Weights of a small GPT-style language model, trained from scratch on English Wikipedia.
Architecture: RMSNorm before each block, rotary positions, no biases in attention or MLP, untied embeddings, normalized queries and keys, normalized values, capped logits.
Each number is 128 + 32 x the weight over its row's rms, rounded and kept within 0 to 255. Layers, rows and columns count from 0. Numbers have three digits each. The size before them is the row's rms in percent of the matrix's.

# layer 6 MLP down (transposed), 1280x320, rms 0.0888, rows 1075-1108, columns 280-319
101:095128077114158129152106126110169177125095176122133139113069112105133117147136141149173065166101140095098154121124084125
110:132104141140124172113035150112155172177114055123105086125115125128146127109122137202083145120106141182122113096135090140
091:064106140106125170120124179029164112156133126084141175110120168155215124083077159144164049137097087183138133122127147121
101:102129163083120146135121059130086141128141205084155126130153188138120176095113058118107082139123121122176127138159145151
109:144146121143095108125159117110155158081156142122131066099139120099117102152110092176112102183156118100069098152100076219
098:142148165161118136145064164142164063146086150092091112100149152137106171211131095127174124109098132118148184155084133077
092:133060161106157183153115162143176154126101125141123154136082155138128149105151118183080157120109171118089135200143125175
100:139123150100149138146137082193124182103130143111155151104149190109098166114179099091183158131095120128104138163149120140
096:120054107115110121146136148123116133082128089089204167171152140141139176137067160160092083135077160146206113157126095112
098:077128103125081131086121190164198105143125108158149111124077071110162132164087144076084144112045156217117069124084175068
104:136224131154175145145106123038122112077110165119101097080129089122229137116118104192120132129147142133095150188126150121
100:089098157105131120126136157115174127177120116104058077121126180122107131134124092132102134170104086126064135155143114104
093:151038123151145099158068114081134099134095147078069172106108117166122096142142115125114095136105110169142120182090205139
108:143073079144109116119090115124141165123120156123191119141137079147189140166090095069111125146113151140101147127172183143
095:079108101136147103126158165085100112126156159097179131159060116150166150121126136141150130089157099053111146132129194106
101:090041186143136085044143090139134128142122130092162109182137130130139186100101132110134114117107137148109112104126095092
102:137122136132103136085182129176104191136129114167086161097146115126138119120147117094113152097107144103165092109172164152
100:122152110107042091129103191127151113142155135103162172096146161138133153081159129136116095107113094186186150118123118169
099:080157124181125132069128159178114143161094123047148104067135154133106126162135130147153123109168137139151125143137125138
104:141157092164127103121104117115126082135123155140140168159129098129076106168149160083176127079153152105134123136149099163
110:105132144163148106104103131107226178078132194091157104221052120094130113086146155182102148114115192124098083144148051131
103:110077183159133126118144119102126169083183053122104157128172125144062098135194176118095173134135142129112093132111091144
101:133147089148128134143112124175171180100144144117198167156141160121122140174158130132088188098161149058171092123123190128
094:123089160115104154152085159150115181075153109120116081175154114165133104073120108134172117144127131116154134073129154090
101:095124135147145129164125126116129135151131143181167140076189125107121175162179134078070152113132115131077092114167162158
089:173113167156132143152145141135108138191146102132193142169127095084144131091078072134121095105095090137112120088154149067
094:155068120139136143118169158097124116130129130141115156084111174164073098061129174147114124175181105117149078141123164105
102:129087114123148160119127127209114093093107108153138075159135153205145127068143148138149123105122120071082061195106081109
105:133139109116145109104116108161161144053110109097164119120141130073101145131083119061048163116111094128150135176094148159
097:165138133135108130162139141154109086123168058162166073090137112095123134107147142076136067112135134105125105136128185128
102:111041098140195196177091158160164111088145118120139142131148122144117117108158132113113151070117183170163148106149151104
105:114145141105111122138168089153112116149144086105118089130105138087183203117082110128104127151171069167114176151150138148
096:121128146101179109116139129116117089174163206114134067140098117084133108140060121055078115095181099118123118199132156165
103:088133111115107147148186137135166108144195088178127115093128163147090113122132153164199158111178133169145127144113122144
# layer 6 MLP up, 1280x320, rms 0.0947, rows 1076-1109, columns 280-319
104:125176128134092079118127182129119103169153144126134170095177128120173134151157107118164089095120056132042123097149126125
094:143121107149084108131077116092118144118107172142108109147132061131184102159107168115065087135171090165112149076142066126
098:175110150154113105142120192139093139142133073169126097130069113077126083212126123119151117090169140070117091122108146118
103:171155117104155132126115085155150112082066153132122098096143119182169143184112124113173097163083061149097137141088148077
104:143137154101168162086153114086168138107078153120077104111151175160125157091154113132091170078127086164105150120198115073
096:162123176163081100077093093164113149147098147080104147090161097129154107117154106142131119161132101131108108087149123099
103:137096087116088140097126098132150138171129144152086099072155100177076137089135131121161115085150130144131109146099153054
099:097062184098066156078109134133146203167095170133110107103145097090120156115098149148125050147147177157099176127162144161
097:094124166124157108065069129071143154196167199144116167120087159117135142100167100124079087091118203148126088186108083126
099:140094163047172049127104123187153110196134142157116181167163109102167141128093081184128061127127124184144079076167119139
100:102148081157121125095059075150136108165138124139082147150115128165164088177164111090123134163104136121071079187168113100
098:131151081054134132113115124120138171151129182163147130149099130140166091095063162119117148172097129130131098093114091093
102:081120107139146051129150149128140134080083134081097183104131161186084103179124141159156138079137140149116075127153147088
090:101151168140095147076124077142127172091063096142148087209110105109048127131076116115140153175104131094106158176180074083
101:146165141204119164141061121162128158097050192111079163089129160146185194154112192129100111119099147081150079095128152123
102:114158115168125106134142122120129179146083146143080122096152177135093168102126117114090130092129089132077134181127125175
099:122128081130123198118126142100114092074155070106118090128132162104130161190112048130140205132079109105179121035155082023
101:175195127119133125124164119138130110088111108103100157154142175118123152173149116122121103125172125141058128132130073114
102:072150158165129143093123087199115190121127164091137116115100163186175118111111135128090154111099173148179139109159117131
111:102175085102133052078155124129123189102170140130127113177119171117085142117146100138086170117071105126086144133123049144
100:178140104139144092083130101182082189137178186171100130090173130128106132104133090118118101161125180173149129129153078119
101:129159111171077188066103109112142110079076125160134140142136161155157137176071094075124088137124101106095090098172089144
100:072192160081139094130124104089094087131131136116105142119142172173123074167173138122137092110150160113103124152110121195
099:138207097167130179115113104145117119146113083108102137118105101127095194153156135144065100170099097116067100175114193164
095:148143101129093139148088155078152054130103146111122105130159108069143083150141162153042200086199185088159146109141102091
090:154206159134105119163071120163097145115089111122091111134117099132146206148110109099085166080102121136122129087078080085
100:158136202181184116138129111114106101088074124129096102170183084173173092127116159089126071103093116071084125177142088099
100:148190108167116065129122113121170151083091128122126113147112136127132106166127127148179092055101145157112119138175090078
100:118125138145085171093108165061071212074119167080127114072080115099153128164104094129130135100141157163129125065102101057
100:157112146106125110113124115140091178084090120128086094162111110146154080087137132153120164132116176110150191146127132143
101:154110130106153091132108155094114121109147182145083088150086151090145135147192119162079085155119120144126113138158125165
101:129173145139151091085044101097123119136136117149089124157146080133184116143129137104107134143164083129152154119126058072
100:147113122142124128108135181087151118150097163128124130182166094152136139084128134117077127155138138168120165122134152090
097:108113155128097156104111078146142149104156166168106176095079143142153140101187165163153192089092140122101096109142076051